{
  "d_mlp": 1536,
  "rope_base": 10000.0,
  "tie_embeddings": false,
  "init_std_qkv": 0.0202,
  "init_std_down": 0.0,
  "beta1": 0.95,
  "grad_clip": 1.0,
  "decay_fraction": 1.0,
  "dataset": "wikipedia_en"
}
Each number is 128 + 24 x the weight over its row's rms, rounded and kept within 0 to 255. Layers, rows and columns count from 0. Numbers have three digits each. The size before them is the row's rms in percent of the matrix's.

# layer 2 MLP up, 1536x768, rms 0.0612, rows 563-587, columns 0-191
101:104183125125149107151123107109100135156089156094114137142138113166107145124089117088126125138136084115121134175129141160077154140137072128125144133076131131130136154109156164117156142122119161127171143128107098111163117117106140106093117120101118141107098107166165111143088121121135144173189099112133128167116111137155163154134117107147152132094114120148121141131093072114145134136127116132125105097112133111070130104178128163148134152121136119133097166108123146118145105133181111120134174108170144130134132109153129120163140125126121159150177153117099130134120167173149093137
107:134144103126094174124105106129120160178200130158105142137142119108173131134165135175086142116121132114130173122109136131159129093116123126120103127124141134085126105101139115160119167149150116136132145092133120142143127095151099129164109093136148181167160097140093109124144122150144098121104167156126100143157112117138134101145109151130147106113128128152146138182096133118096115120142122106154160144140083128095105117142167166120110063087103106114147100122147091173082121139162113117161154137162170087141069149138122121136148134150152144128143119155116113123126143119088127152
096:150118104109086096104137135156104116133167137133123169136163095104146110149106119181128133172141157113111141144141186151115117133118127131107089119148121132116156119137119125118115109138133139093133174137152109138143133140125139162098134073128139147117179143150127101136127147123136124114103127122144132131159108147173131110102123183107115120113135119142128120129105119148138132134088090140145141157132139111101120129097131110125133139096142151138118148145145166145163088116146149120136157167122089125107097094126148139131151145133101132122148124083150101120114155125101109109
101:132141125108165161114135125150102172160131136109162165093140125133120109091086158129075145161120147129148136081131158101135125091151103136121134104139144165124117140081116097140130138130100157109132098137110126116156112132150115101133088099122151134112086103122128145118142128110125117109178106152155110094144173129111177117135157140107112100171136128135157118138079137113140119143138093116132127103131128133135159098160113167141129113088133114163094167139129114143084134130171112104116175154167078134124118122116140084137109113143167121152101146133098110071136108135077141137
103:155114147117137113123118156142144106132143137168099134156151117127117166124153149110102159136128135132143164168112159138118163116135120144126138129124139087102123118102117162135152152110125105116151079152109161150155139103152116126168141127119151114115135107117102107129157167103131067119085156108125101110102105160117132131118099134096094138149105121130101111135167150110101108156127093116123139133103181122101104132117094123106130085107154129155088144100145077105147128129158143116158120138116090179153111124109130147126165154127172164117133107153127119143142156128150136168
102:110147119101128115122120125166097117181148157144161197158134152125136105138131187116132092147077132090162116154150145116112140124108119176113130158135135133108112130150130156169162140160097116175150152134093149161067120136194156097112125151118142105154172134163120126111119153122107143059124158125109126095108155115118048112149125126111144133124141107143187136111133100163134139139150143146073122144112139127158132122137075144156105178167118156127146118120067138123161127098147094127138115123171105132091107151158093111119090127128114150102140097110164130082110121157125113133
107:147124120085137084125123144165108116182069132134123107130153151142103133145132074108120145157147151108113131162123162092153150144104140114111142105128117116156191141169109178142101164122164150128139136136124134109131100131131088136133149098161150077105146154117111124149130121136151159113137077127139151127124131132145116135150141134149131142132162158139098107116147093140135114125122144105148116106158108112093179121110104112129133111107146115077110150123141154121151108160122105151102089111158126127167106159133182102111145115135092128152142153131136122133129128141150143136
091:169154131117092103149164110157128060151116087134108146130138127117082121165137150087135128095146113155106105136112125143130153120126075158122099115130136103138166185156115145121148126117109097167128172120104092142150090122156120113113120115123138097146117138168117127157132152126141137116146107093107134092124119138100112095155138128132124110110125138146127097123127140159105143124159164136131116138154116104137115105147115099156153149081148148099132111087176178139135167166119110133159115153106126143117159172129123114138106103127117109127087124088125142180136118132099137102
097:124139146133121067127120138077082159115070137140095105106109105090173090130120123169125132135158126107111130114158130144107156145120118075140134128163142090152069170144139126123079106152139149121110111098148146139134079166097121158087129113085138137121128145139141112127137152110142132124155135098110103155143135115118146087096152122136164108149155116154097146169139168163119127145142144117161137133119133154079124140113119118091105093118106134136126139130164110145152111146108124133129138148133126133138099098142076123172156116074110125120139121145106153118131135124129154128
097:146113109097159143181132123162158092104128131137102132135119101120098125113126136113115118159098138117121142168099136128143123089134126169115107162127131095128134142103158126076137110102104142118117128106141147186123153171112142104159137133158111123144121158136142136145126152133109116118132125121143146117101170080098106140098120135127143103176122133152118128097126117147105146111112156182126132090170102109138115119161100135127130158123158129116113110129131132131107123111086116125138132160153140090134134134132115098101104151139142116128125132109155115105124161171179107141
099:167128143123145144174140128126156140176109163145130197125140113130121125146168131126136161129084126121118120113133140129157124116149139125129105138166136123139176146146146127137157099160134095123116078099133123144143132092141111117111083142085138148141087145127104079123127148122101144111159128090173114111082174090145116108124104099081191105137157098085156122113114145118168100125113108151151134131126107123135100138149134111134113142120121149178133157148154125143116128090075096091093151125164119155106187112113120125138117117149160160127181165134133122125133097169085103113
104:149144097127108071110120142101130139158119121108081125108130119119097131113139148122108175130125110123109117145166151169136149137087115118095104128119136152145138145147143105146114134123172119121137134117153124110119182112128120153099095129124193120140123134119079149102155079121158081152161090091106094106124142175115104090136113169133143120126125161123116134149130120162115149136136099108088133118152143158116083159125100127123089157127136145165120139136105146160153127112107120141085140138104134154138153142160134167131146133093129158101124112065162124129110170134121114142
099:120151152166126165143169150139121191130117141108133090158150142129090130103196096136125133134105116159114163146103095130154129119104113171132118128116085138093100148097148148148140146133134147122150130126118182099130107129112122112138144126127150159147113171136124168153137152135148155078135158131113130134100143108150152161166089190134105120091142179133102131129080102138143119119120105109110126103108109098122114192120165179088126125120098154154130122133115126143122078073109118140152146188135131144134133115129131152120119153135121108140132137115130165113082113120146079096
099:122118154151169103127148105113191157136088121127100141151102143147123174169106137099122141138118112123131096134127130137129157171142136145074123173150142106154147102154143084170119118161175109086137114131102150149145113115131110173155163111099126130106152186141125141143160113181143097127115139123124125160098126082127166130105131112133129130118170144164146157100115092105136154118135132130132116183119090125198092146065134129088113153142141128128152178154143105142112110113111157101097122116133134171148114109104158096144107126111085103113153112112084142121152100116152135111
103:113086118144103106101138116152124109178163170135109121125084137191105055129113140111131116105188141109099105090106170125116137140115126130143144130129145165122127115131131110132115134167108141098111121157067086126135134112099108108151158162133151098154132152128145186150099109141102099127097134175127147139100100108142107144135149182176119136170164120114123136141137134107147128123123126158113131076090101117128122162139133118146136121133121137102119094163139109146149187144149115125120098123129091105142110135155129137140114113162117148133152134121078108118133084106086134096
096:156143110145118170135137103137104116111148149131157099138138122138153134113135115158132108122123134099127148108125150099131097100143119122147065126143146173123126122147139092125122127135091118116124143152134150097160118117109140126167121142115091156118105139125119183135098126152152125092123118139145140130131083099141196127152163167130143157110155123127124144129130142124112116157139101114143139117129130144157088148153141125157125124145089172108100117123137041088161112112163137181126148119123148130122152127106101146103107117179088124138122155135134135193120120153131140150
101:143135114159110172116117098089105121114094135124125141153102124141117065101087080127122121145135105148124098152133153136077129129180156124096140112124165157156143148112158127135088116134097147148144107131144109138165123092128130128144083112140132128181127139103146128107137125148129099119126125132165141117133131161112104134111102139101125102134123129131087170137085167093140124106106115119109126156104151151116118149118105102143088123093148119125098127126096137138122067112087099180104079121112116126127105123106140129117124130140065146147133129102123084107112165149150154137
105:143127123103137142077158099134060102133111111111124166135158135140133107126117133118137117193128160107141108097149089139141113133125130149124100077130146139167136141140127100097158105096114099159141143144127190130086082140146112115135119154129103134133133172147139126123126133122085164128083114133108108124118091095126078110139098074152139132172105143138128146148144150115125170149144133148112109132084135145138087113151147177138153086136146073089172123138108115148149111162150164102150073110159181112116089107174151104115108118107123111129109082120128116107154111122115156100
102:136112123125168106123119132125124146091092135084139121155132114145131102069129119109185139112123155080122180099124108148132202140105152179135164157153127098146122074167101090146094122101101157108159037132138117151147142077140094113111154132112144115119099112095078134121139124143119167133141154108143097166139118138130151130113147155143145136159156100075158156101154072141136132147174152082112135169141107120116083096117115062150086158101139175123172121129130126165139127141112137113104143098184152143118151094162135142084154138129120140121125127149124113099118127126158149174
101:128138139120110118102144101128165161103123131127130125119130139119094146112146145112140141134097109098137109174150154139165147123159135105159140134134134120162127136121096175149137132109130152155179102128138156107161111087150125099140146104127156171147163087106091124114136106110180135102129110167133145095139081140123141120119108130080146145104077137081173135161100139161116152112156125153108138115192147125078136123140130138130141179126121168171153093138105079172174124148104168096150156106166149089190118141107142155142115065113150136090087144114103146099166159143153121112
104:124127167142102113156116130104148098132073166106105175102084115116158110143104153125121136165081080119150137132173142128128136133129121139127124109141156117142110095085166111152188122112117140151138132145127141161117112138129084140083132185154130145131139132124113127099107140151090118153152145119107138133108132152141144123162120110132095142117118156177170099181108152170101133130129120127107099126180106142109138097148127130127176117122132151141086128136111146115127131103143135124144133119123184062131123121154134104158146124097137163154112153141141124105130172156138132135
097:138140090167099159174088097142136104153162106139103127078123149102138095154168147157130092134143110164119145143122102134124131153117148126096167089121125147147094140065131127099105145166092137137138129136124125149099119094090126103129163140113101121127092103161105128126137085152156097148165129130128137136112133137133172123122125146141136095121127101113136177142163116126127147107067095130120139135134116109098123156098125121113145147142116112175052110086170158121159170112121129104099120143085166153120151107097139130095118120096174114143101148149112090076088109139122104206
104:114108112140135162158126155137167108117109124124128134118123107132159137113117149130173151146129118127131091153098123169070109147113110127123108061087168168131174090091140208152132160149128072072139101126169100081111119124146084130127124152140138140105120111132162115173125135148127120125146142109101107170142147118099130142113098129135128117119135135108086116093102151117128148096107103143100159089138070146138131112121117113136150125131084146139120105166125123158125144149150107103121131136143125133135121171118095166115158111127189109155138149082079132121167103106147137161
097:151143111139136125112126093160148129112143121155095110192129149126124118077122144142157111168104098180137128117136139119079093149145146105123148148111147109123119096146109135115135114097166182095196092097124099157140163096148065098109154155167124123119085115112117142116130150081094153137114129116112111151141141147146124120119159158134122117182106087125092118110159095140113145119137153184138107102121101128131118126113109117140092157116118129103121142139131094141126082084114135101119138141126122086113068132152156146099110115118133076149123142114170116116133100149125106128
099:123160109133104139105080172092148086131071142145127135115118124115162140109123115101097178085137150115148144100173111172116113148100096111076101110134164156106134131142146129147144157145158139153117146132107091108141123085119085110111145115116132146124084082125113116141082136165136108125135157156148171148114120116107106117126144135119143147093118130157141101156101135117161091118128153138145127152112155135167170110126129145127163133079177127141098110126138082131161113195142119131101082116139131157115121152161156122117162124135151121130161121132148103133165095109097165135
# layer 2 MLP down (transposed), 1536x768, rms 0.0575, rows 563-586, columns 0-191
095:137087112103111157128140140096128115068127137110149159123119130139135116131163114118142063155154099150106151120130103131121176118103169158172103114099108122095079154095118132130074106105111097162112064108133126172114101108130131127119154132103144121129148132119136122119106160105103125067131124135113131128130108175126088140126121153123165126175150152064111133114126125116107084133138141126089144115124143141118122134111129107151142107117173114154169140092087137167124113118125111085172119123136123120071143118119139158115172099135141080104123116119112126146116132099113113168
100:120138147129117157079164124160166123153125145105170201139109095146174118101072116126114119137140125118109138073113148128151117151116186126154122107084150106138153107138113112149150141150175129083131146099148126186148104147131125110139128134150131170146148137131133120105107154144107087098105074118134089099125138103165181118082131174094162123147124131117115130095103118156155135177150129093139087097149162126110130121164115159118132109124124094084128124104148109149113130094147158176155138154133127091187102125091137140091100128109109117143125129117133143120146141147121154081
104:140154113110156145138127159150141165156154126092178109108113156148144151115101118126137157113098147132119129144133164143147115092116124102117145125138119175085134170111169127115134133121147130124098084126110139128143106132122116125112146109124151195079130119110149138088128138115089074093121140114113116104098099112172121167115128140125149132073100121091147183103118119153129158164170111160101095155156121158127125130164172105130095132136096132123130124080172169099101087102146135108141142135159159111115160101101126129142068146189124120137128088083129133147125147096099105122
101:137128110088125159154125116110096132094096144141110135147093155122053136122144093111104115136109112153157151139110136171130144123111126085080176128170155084160138151121139140145128128101188107114082112166110120141149101110121130194152154136132107160087114094140143129160084141139139134114141108118142127131106111182135123140130157084093175091107107162147095143131132135110103162190125120138147111086148152139116150102111149140168123139151090163131117146118089125128130134145161101133134073121087135129153130140100108107098142101124125142145079120151118088136154125119100144146
099:111142169131151106128129108119122094135081113170082127094159111144122105161130130134121146141123141132149144155120130185170124140108149125123103144103135128133103142135122128106097083126149137138129112139143136121147145126154167126155186138104116129130168117153110112116098123119108118128140165104081171138061124159150155100120120102083107165136164102104120116127110121151112118159130146120142131132126187137115123160130111117154131118162125120143122142133159162111123156095125209117143114143140126128110096151153117084146170152089131136114152192119173132070135138160159127094
100:121131098143137104141108142093135125126110138157117164123102135125126149133094122090182123129109127102128124176117118156119155124146127160127104162150103120133103116124120166099121099120142116154120153157157138110108120178126086094106138150131112125132135141102142117158084124111130161098119140131117150131136101136102106135079112143139127159137104119116160137109161087125105148133092153109101161103126133151125133127139147140108118161119081148136173104136173152121143116168126181118168136111120086171136165156100111129082107173102135103117152142123146125136177136145116096092
103:156109109143155083140117148107105094123094104117113121119083160182084072110125115116119158106101131125113130113121116178131088135140168162166138096113148125160118127126100144177157161129145168120160111166092139119126180137106114148175142103128150096115127138149113135136122093142142136100124133159105089133126142089098115104113129173155128143145188151154155161115121128122206136115161115139140131098111116122145157149131130118121111142116126139161130149199118131123122148108129103123112139129135144141151100116147144087123087158146135106099124152123132114116109100129127150145
096:154145140159169153105117084076112105134129159117128121153103107119112123143140152094102160152118129138118095121083172162084124100128153188083125113131120118134162139164125139147137129094120096132147122128122143159084103133083138151117151142128108099133115152164125112175123137112104137097165101130094140121108184119110077085152141156135157108174137105128094117073112095111137161150171140133122188135104094102130135107098148130136122136121100137147137080131148093141129143110169105128088107115104118100129119156120146114112112104154184133152167137100202114167114129148133157135
096:134139146129157123145085108104158122093145115148142145145149173113120145087133113147141137144116120153148123154185139117115121131109152151142118118114154148128101158147133154137080148139108134121144132136133152123155112139101105099096088118102139153134084200142179101125093137152111093116067119112076155149139096148112109170102116153094115084146151084130173152135127145136125128119100147133137119127145124115155140127134121181109132108164087119089181147162181104115151056145114090133175130116153178129112145107139151153121113110158138112132137120106114170097124104122130150094
100:152138131129071091146196120129082082143166126126139132158148142110110138140158107157148121152106120132130159144117112104076119087130139145128119141119108133138130178135163090141115149148125141179124127126126139124140128105110151141093134135114136148096133138095129128156130095114064120125138143154135109114112124151132144122119137158108134100105159144114090128152165157125113167135158129192174143102126156118159206159139171147132110127190137113135127143153127131140124170118098097109117168134118117113144154156126171119158112138129152148083147111128143128096090128151128083172
102:095132145129100139119081107109132155134135132130161148139170093131121124119147166112162127159127099115114102124132137128117119130107157143123124117130124150133101146155153118133155167132122150142123121133144127113131142144145127141161109122113143136135143101137093126113155134095137119158134089108153138100102153099106081148113125094090087101125118133129141124137105186123151125106125153118131125177128126100113089168152123119111105131163088156165136154171125101115133091111086119132118134129132127149109139135142149143104104145140118141129129182125160108129106107138125108161
102:115136067120115127112138130080148162133113133134074093104106150134093090114118181137104170103124130156117099141158151150130128154148127141158156159135123128170154118138137123143046113128147122100161110149127163144113119110145106107131130140115167142136147126092108153116138081104126087170132134117101115129134118191125131079134114122091131106128159137133116171132105140112147154138119132132113160145126147143120087107126078111155102169091129170156103134083143138120120137130135202132112102134089129139151138115141163155125162138122103146148175188131150108140116095102148134110
099:088084100142072091106108126105170085164119125138136145125115116110111140172135161104125116111104142104117133137105134135145093162112129097156129084152143116169155141147137141096116142099159087120079161136102108132157087132116122127134157092119154093116118143108173162145143153131132127158137133119103113115131127096068130093120158128076136117131117085140134102102169095106115106131130158165138100098159181097173114113155165136108112142100156144148193112154130133152144116160128145099088092102150126142132157103124098164162126121138126093149165138145124109095128101152126118126
100:098128165174107132096192097092129130128147135113142112097130117130090183105144109103139117194120147127142126110131137151141113079147136140103108112132155099153109126119115096166181134124153085120170135117162124097150179160144155146130124122113090146109092125139151124158111117151099140168087124159115106140109150121106132125111170110153176105141162139161154163109117146158136136104151084118152111127135165153139115155142128111130129087157161133129130128139147098163142124141142179119121121111120169107144121143117109141127151124074102133103137112086139126093150163118111141118
097:129082106097105126149138077138134128123162174168144144128162108158142144153122125109150139125146141126120115108097141125152117128130075109165129091117097142114137151128154142142178156109145158150174148169136130134092136090120148193121118146132174166182123170097138168140150142129113124079090121107150131114086143119097121116132125166136095091138118119097081150147118121132139114191129106144127163154119147102148135109152165138120121094088102129132134098113118172155166156111109102106179118158125127165147161193111130108138128143163121145148121095098120086161103152106129080162
097:132127118166139173121097134126114103070138119111156148143138109146122112140101121130102133105113170137098134178125164119135142053131111154129128130135119149110136113157142109100122143100083140145102141144135132144107145181143098116162125108148142116110126145081146101152148123106129138079119157145122111100127148120116103140113109171143145120109165115109104158150124117121160150133095101111170109075115085176120130134137101100139100083138112148120116135094143079091144093149122144122116146124151137108119154124194143166113096172138086109179152111135128117130144140166106123133
102:142090128133131197134085099088137134152090098168123122102131143142108092128111131097129084118100109108142078137151115099095131142156119112121115116086115100135128128130148157119129145132114095139157106115116127111113115079139122092110064148116126084166128170141174167136163133133142138086122111146102117133142169141100144169131116122088112136116109106122123120140119167124093116158123101137118134123123122159109142142075101111123088134120128114128122151102146139142108137098104107154126107169116147135150150151128144151171133155112061131119120088109139140101139107094135135122
101:143188118158118121089116127075073138102124113150128176146148141123120143116101073123140118130152137129113113133114175064123136153110117115120164115143138159116169130130125118149114091087112113106128089120113138151076117141113126132099137168102151130095117130127179116160131132130154151136127102134131118125109144147133129151135092161112141108106143138141138182140137105096108125153149141105111116114167147155119138140119136156125094134099124121162169118128131104140146133123139116149137109133152151176109146058173154160095101080152112132088139121100117142102113146126123110143
100:092115132168133115140126095162151115145113109127105138114132104127122149101162141122144128141161142154126153103134173164123131107126113150100111114153113174126095115109151114146145132105101113136126144149133120130146110109154147103106133122119141126153120113155102132105106111081114130079126133136156159095093088099177146152123139113134112145106105144170143104101147149141116173158172163114102111178112114092096098130144187115100151111119113124116147144143128115159136122113110143133105134134185124119101157167120148101100128127118158160076133123123123114125136134128154108127
099:147121157131104105092106148108151119117132168144115179141143115102092122081121108139089173152123114129166111119152149122125115140114134122085105134131130129109091071137161120109069127123131156144121111126095160121118159155105132122130138121144137165130100095114110118103130113129147113105136116141119119182138128153144139134107099106128123131114121116141155158128179122150116112168105081166107085103186140093125140141097169120146098180119134163142149155146114122109146161111094169109113118114192112121127182127127148168155106128101128155122137116121151151115140154150177174118
097:120108093091109123111195102159096126110143120136120149128138086127119139109088131117110136119130179121126113125105130101099113159129080151064118159070135146112139096127158152108129121140122163135137086113164110136149177108127157112127140078108100119152142127159092136124111113126122124126102133108094189125093098125158147127183167125115129116161164128124134080099119134113107110107140133167082120191114155089161153118079124147083116172161135100106100127175109098116129118132137160176128120167128093131096103113156181115139109126096109110144095103136114157120123117078131101155
099:131120176122138104095167101137161140145124138143148111178122093104120105158093077126095141130127143139132107150184079132131127094135147113185133134135115099137127134121114095117152193113108115163176126148081132150149146115108110128119116113144149125116097114139111170163115100154126101146090065109105133117124123165159129145130103118130142148147106149103134085162129102116105134166180139146077134135120131149137172147145142130161126074145122126107156136137089114145089122096114124138117140115168140109135107117124126129128105130114136132123155164106145173099125126198099134127
104:156143114147138115087115091136117159129124125122124136152124118146115131150181121128137114111132117125122104144107137092113097118121094108139110104126133158165123122130173133131115139127107106147132136087156090156159107115146110051085117159150144120174132157165123120111137102140142117137108167097048166141133098137159104139115136159138120124112132107101116148118094168118098161152120160161102156116131103076128129133123089145128129132089093137123062095146088156143161120105155142147096119142148192109092164133104138133114116139153100156117142110113104101124107110109116196139
097:138127121124143127113110114125114134048133169139104185140094117153142115107127181116144150088143109117125105109102117128127150119135116124134108122171136163140125097164134118137130078143141138105158158113100109154159132120105126146144107126136129161121080122158112084126126121119124150116150187115174125129044158137079104124120146130127143065093140100162173130143176095139106096116160155132134067127181153099143132110111162102138120139133145119154125153098134096153131154175129129135112123105157137142136103126146112086125109169072117115127110135125149131104118136126148123152
# layer 2 MLP gate, 1536x768, rms 0.0608, rows 564-587, columns 0-191
104:113121135150176141147118148074130135121135168097094127144113139139185121142135148179142096098176131101124153174120154102068132120105136164155131087137121112124128156133141141107108180102108139148137118137136118095113125123114117134084141143124200104155123124057146128159069131125127106155129163148150122129101122120105144167133092138145129110141152144115145116139127136122160139149090140139128122118101147130144180096129117172142113133146144123113088171102128116156104150089139126133145186118161076122140119159139159147121177147139121102119147142164129118125154104098106138142
104:144135140136119176132149122107167159107112153121163108087110126106133128139107139085132128121130125163107102111144147074123144134141121138137145162118144109157103182124122145148145149113095168151150088146118106151176141136120109146144111160150129129112117138124068127102078163121148117144161124124180077130115124173126100149137110060137081144185166143116123161125133086122122167141082120124117158129090136125138120103125137162150134170168163128132097104065097150132166143109097104170166135114092119152127115130113093132080136091124131123128131136152122153132134104114110104117
096:109131133176086141163103139093139153144120148144130109149118128105145146131115105133150139173122078132105110151145138075130108170106139125144088154119136115112178105126103120127127144109148171138142144131156108149145120131118093148120103161133104126145126111123145082071126182115167159135090113121144138113120158106101132110126091188101103140135127151132197097081158123136150117094121118132128104180123123136124123133093082136087113142106111130135172129151107131124124128095109147135124125122140183111143119123102124129143137141126150130092170129119163136168149115098178135141
101:099135122113165150157138136145174141147122115167139104127130101136150126141116113141137099138183111137081083153096082163138147113118111079168123121153104140119105128093153122115126132150132114099079125109153116116139105108159129110098082152129140109164090121088092100139084108109078147132114111134123125120113115142097161091124138157130166096126139133124103149140161140108163137156162112146149084144158102147146139112117163183184119139105088123101140131142113110110134125170056108110102136101166149100126136159164142165091112081131171129146148113096082152126151102137121133147
099:142124133133122179115089139098148121101137104121123123087145131155163147139079087132092155136122101118126132108158114125145106137112151107119138126144115148137147105088138099113140114116160154120123034120139156124171149108113117153131125113118174136111161091100168124144153116123108128180128091097107139099179117160131152136090137150127112109173137163140126131164133158099146148108093096111167133146161122112141082129115194124119174172128104122145134110129107089154071114161092102145106168145121127130152095114135159101128141139141138124130121143149096143163124137125109112106
114:136143141150165114170090172127117103130172176109117121128111122113132143084148148184118082134151134132082121090154151137105137136107128133144160111125164123149134108168094116135155160112145091106136144127139105145107114124128087113126169142029145107091121177113107109133137104127124168087107143130146122124181143129150125128139127127122139094118108119094129129104109073118161110151089094110136151131124140109099111146098160116101132088100120176110125131177113133153147098189108116118171149122155119103182153133140106174161140145122142088134118126119125106138099107173138096114
093:092167151142116108126133111099122123157156132151116140099148159160172145115131122156103136135124109124121108123116117145091118123139132174087128158153093100116159175166145119091134113136131098144115157166115093161087120150119125101149137134157119149130117152128082126138109127139140136125138121126137152104097147141137111112111156077138155107146117147099140136093126113125132166168138105131146127098146107120131146088154134125117152128098122123142149146140132132176133169127139138074098159168128133148131127185120176184128125150148143098108148067118149163136113158144177149116
096:115142080095136149151124142138126142129116158131139134155149106121157076097135108096099138104149133134192122141142102144122133088093110126144203170107134113157080131139123120149134140190132107138114118076107132158089126095174138100128139151110153102153100146151074121172175149148084141160131129148108138117096166140175126132160114167117121137107151099149118155098155111110131122088131129103125096139173126111135154114116139150142114111092141123147150137123115144120128088098134145134112131094129121115125141114138159163141142140129145152115146156144106125148062116087116129105
096:137084126138091160137121156173176142144127115186100172164123131125173170134165100143115136149082149109114146145128085090093116143143198149137167139138199117089121117120122138192076085120103120168133116121167153145155113108129112132128162112151130124095154138108144155127155113106129118114105126133117151148104130109124122135125128153127110126108153116144135156179166074132104145139096108132118112081091154092118130161114134129143132115153138129111103114127075152104096145173124163131131139140164156101152133113132139135101143137133194172091106111162089136117137172163130118128
099:130161158098113086131166157088156141170089130128119145116141150084145128119091173130114126148187102122133107152142083083146109143183110158108091128126106164130111115113150117094137113155167138163102123116098116109101136088108140169168142121139144135107108122095141122135132148122120140124166111124145136091125150154093065142143136121123118142161114145140133121140157124151117157101134122140114120136191086123120114125171125190145146133151137134142098161104121127142145106159148186097119113114126112154103148163121108104127128105097102173126108123113115130112096130153148101137
101:123097136135132091145136130117138137154137119114117165177113140108171100121126167154143140121125114104172131110149088077182093106133174120136142102146130143089154115103109157139096095102118109140123131160117115114177133126159157140134156152140135093140118170151110125155110127123147130143142137102135125138157155153105133159091128142111113122129088095162083132074141145200163137115145088135130123162118142140127128079143149166122163107145107073121147078158110123091140136105076131123104169135156134112107135124128095127139088129139114146094150116117174157126103140136086163177
099:099110163145122139126145121096105134151133115128101112113132169126113151118123108109112132114110097118135129143164161129098162142123190184137109083095102137115119144112148095111144131121129138115139120103165154120106134183133123136119120098182137110137114135138092136157109163152137170117132137117140129128165162137131079103112106128163121123123138135108100116138147149099139139131112102118106116100149115080116102116136108120129137129092108165101120163124175111126120146168102145132094132108139151174156144152157145151158132133150130106122163117106154145167137144139130128132
096:103118101125118161161163101164121131131101119152155128149138102148115119162098160094156134139115097141141102173148134137147127154149130113179126094136102094150151171121148127145122190130148127169114160138107148095134117138132153147105107104152138140135168109188148088134159125108141119128120146108149135100079127133109135090091096121135114154125126115129142077140151125105143126111104115087089101140123126147130157143112112151121117101117126097126138134126149158112136130130107151104147110116112150083122145118143124163152173120151145132136145112092130091082157141148117108133
098:138098128113133141133127131087129159143127087117161117115109099125163124122149172086102102162143133192141140149116170114108094113131143156119158122146128154125152138081156152124116103143142152130113154077128120106123126149146101105117114175098114116065111140114163153107139118155126149156151089130172135130143129137116150163104128076139166155143132159116106087130121125143129163099129114131131130113156128173129109118131159122115121134132144064075125149105112099131127111122122169092160157081137161119138129124080133160127125154152152144136124112086117182126147129106140122096
095:138121138114122118082133125104169111134143139123120141107114148116136145109094087179132123126142111162107182132081154142133129112109132126132092134114149125123089091156098131086158122137109119099103117129094110168150107155112149134149086119134158133135133098142107129116112138124115118184133106147128120140108110104097127126105141145141129093113123133105138067123173135116151194074105139103114175123096140136101119115141166176145179110094150155160123159136163080122111126141094110147120219136126112098079145142129124143135128104141114109166113156135120148088108134135181117105
098:091101119110156198120110122066098144150159082131116110122110151131131105117107093118149110119142116118101141121144116138076113130115151130157131116106121126114121129147142135122139156119122123121114173155139152117150143118157111122119116081124139084138104172137138169132169121156173133115139170121118170117134108111136139162104151153121122137143117122109081138163117130141162131134131112164139159071144108097127178153119117131105111138138107175135158130122132161135143127123141114115162134126094151140112149115103149145163123095147118152117082103096129127109121138104130107148
104:123142146096096099168179112149122160131122104132111139093116146154108138115118145140136134094160143114150111104130119141119157097154110063145101121112131112125105118170118116135145152170119167140145167137138169130130134144089107145069133146151051146117104156102133115162089156171169122130139091122115151113127118109143144133118079124166119131118128110083139124158156132128125134103136134075149114147125095118130116120138155100166123141073152130105147134084150126140120192106126151162058114119151121089117146122141110145134118110118142164092109131112133134049130139102086135096
102:125152119107094124137125164101122087152158167175131135132198173140144143147110109120115150095130089103138114127131128147118099095113139121139146173121132097103134152161173126119126127139137158122164122145098112145156119117130119131118164126141145103122125108077107125143181134158098111142144150141093107202139129155125100093130114124134109082130135131128115095126126122135094135111134157124110097177112097129135108165116118115146079146100115094109119131135116122088158137120125084129189152102120140142110098141160125140126123082142105111121151101144141104114116109113115134134
099:114140132146121177174113161170139133115070130110127128073121127124140102119117135188169123113140187160132105096100079141137204146098146138159082153136101144103135140149120127123118136139127131125057115125132149153110147147124116111150145108169173107087140134145181116130111145147104129160120169095118123121092116102087151087154165076117100099122094125115136093140168118105137176156112077077103107121109098094140157114133135129135127090148112131140150136148144139109125166122132103146136146147127114106106183142136124130122099114135148139137163098154148110128115102126129093145
105:113128116118124123125157138090101186123141143114186187139165150137138145145132135131132131150152100149105147108184114162128112084108110179136183138135132160145087120090160109118167111115142086126122128121141125132143125113125113102097144183121124140130143114138133089099120097146105121146119088174093107105146121072158142139133121088126090144081151110168160162113139147129131186157128152125171128144110144162123121119100117118141149129142142109128092111139113120122135138118136105120146137104130163127111092120152114113164171138158155143157136137125140110111131094117134139135
096:129141132124118141121123156136112126141136118180087121102152167128106119103129140125106063123132106096140107113129137100094147134165129133125137132142136102102121146122142090144150136161100143122129131132137142092118124096152130136161168116106106131135174106151116066133137146128120112130132116113138166122141158143134163076091158160185147129125113130103135123109142120090123137131125113096133136116152073114178102127088134139124114162086134145154087109142112140188145153146114126192139106173141116122085140090137147108138110090093154134155132120120130128175102100088097111146
104:130160098175112165108156103128139110133098103175125127119121123160115091166160103113121104119101155156136136095081101170124168123093176149099148093166137146113148189132119083150154153157145113164148157099163094111124090154152079154154122116105127141152154160148125162143118136150140130109139117129088163127144146118120136156083135131097123079103144119098085113127138144139095145114100086113150136129142137194129155161154137106157145121124159153093129173126106137137110205153148092124190152101118118143137174093140090132122132110100108155092133106106125134147139146135138158110
093:125118122122139167125142109127116127107132131141158170124121156185151151140114122066142144145085093132133167075136102114127147131063155155084107111105109081082121145144125148131121137177131116152118124082145083138155107160115137122066150110079125138135112121109131139150151090067135193104091134120155122165146103136158121094113061100091167145166185145149140107164148123161133145121081138165108101147112127083142106133139130143140145096150081092128131153140137180157129101125146121108133133142117160146137136130125102140133111118158114139100145154152164096128128124113117129103
098:151125122130107118150146107112137128208124138103123118139125155113123147158114090138140131121140059169160145092105137092145163113145167132153123138095165081126141114120136141173117114117133125132125103140127153089126143144089117103119080116100180102126077139134116143097186123148113134165155108138164129091146111101132164132139140131141089112129091151178142118142140118115109162145102125118117157126109112130090161120137133126090122165161155126115130139096122097101114124121160151087124167132146127165192144114130122137136150143130174127144127137160115116105117157073113127151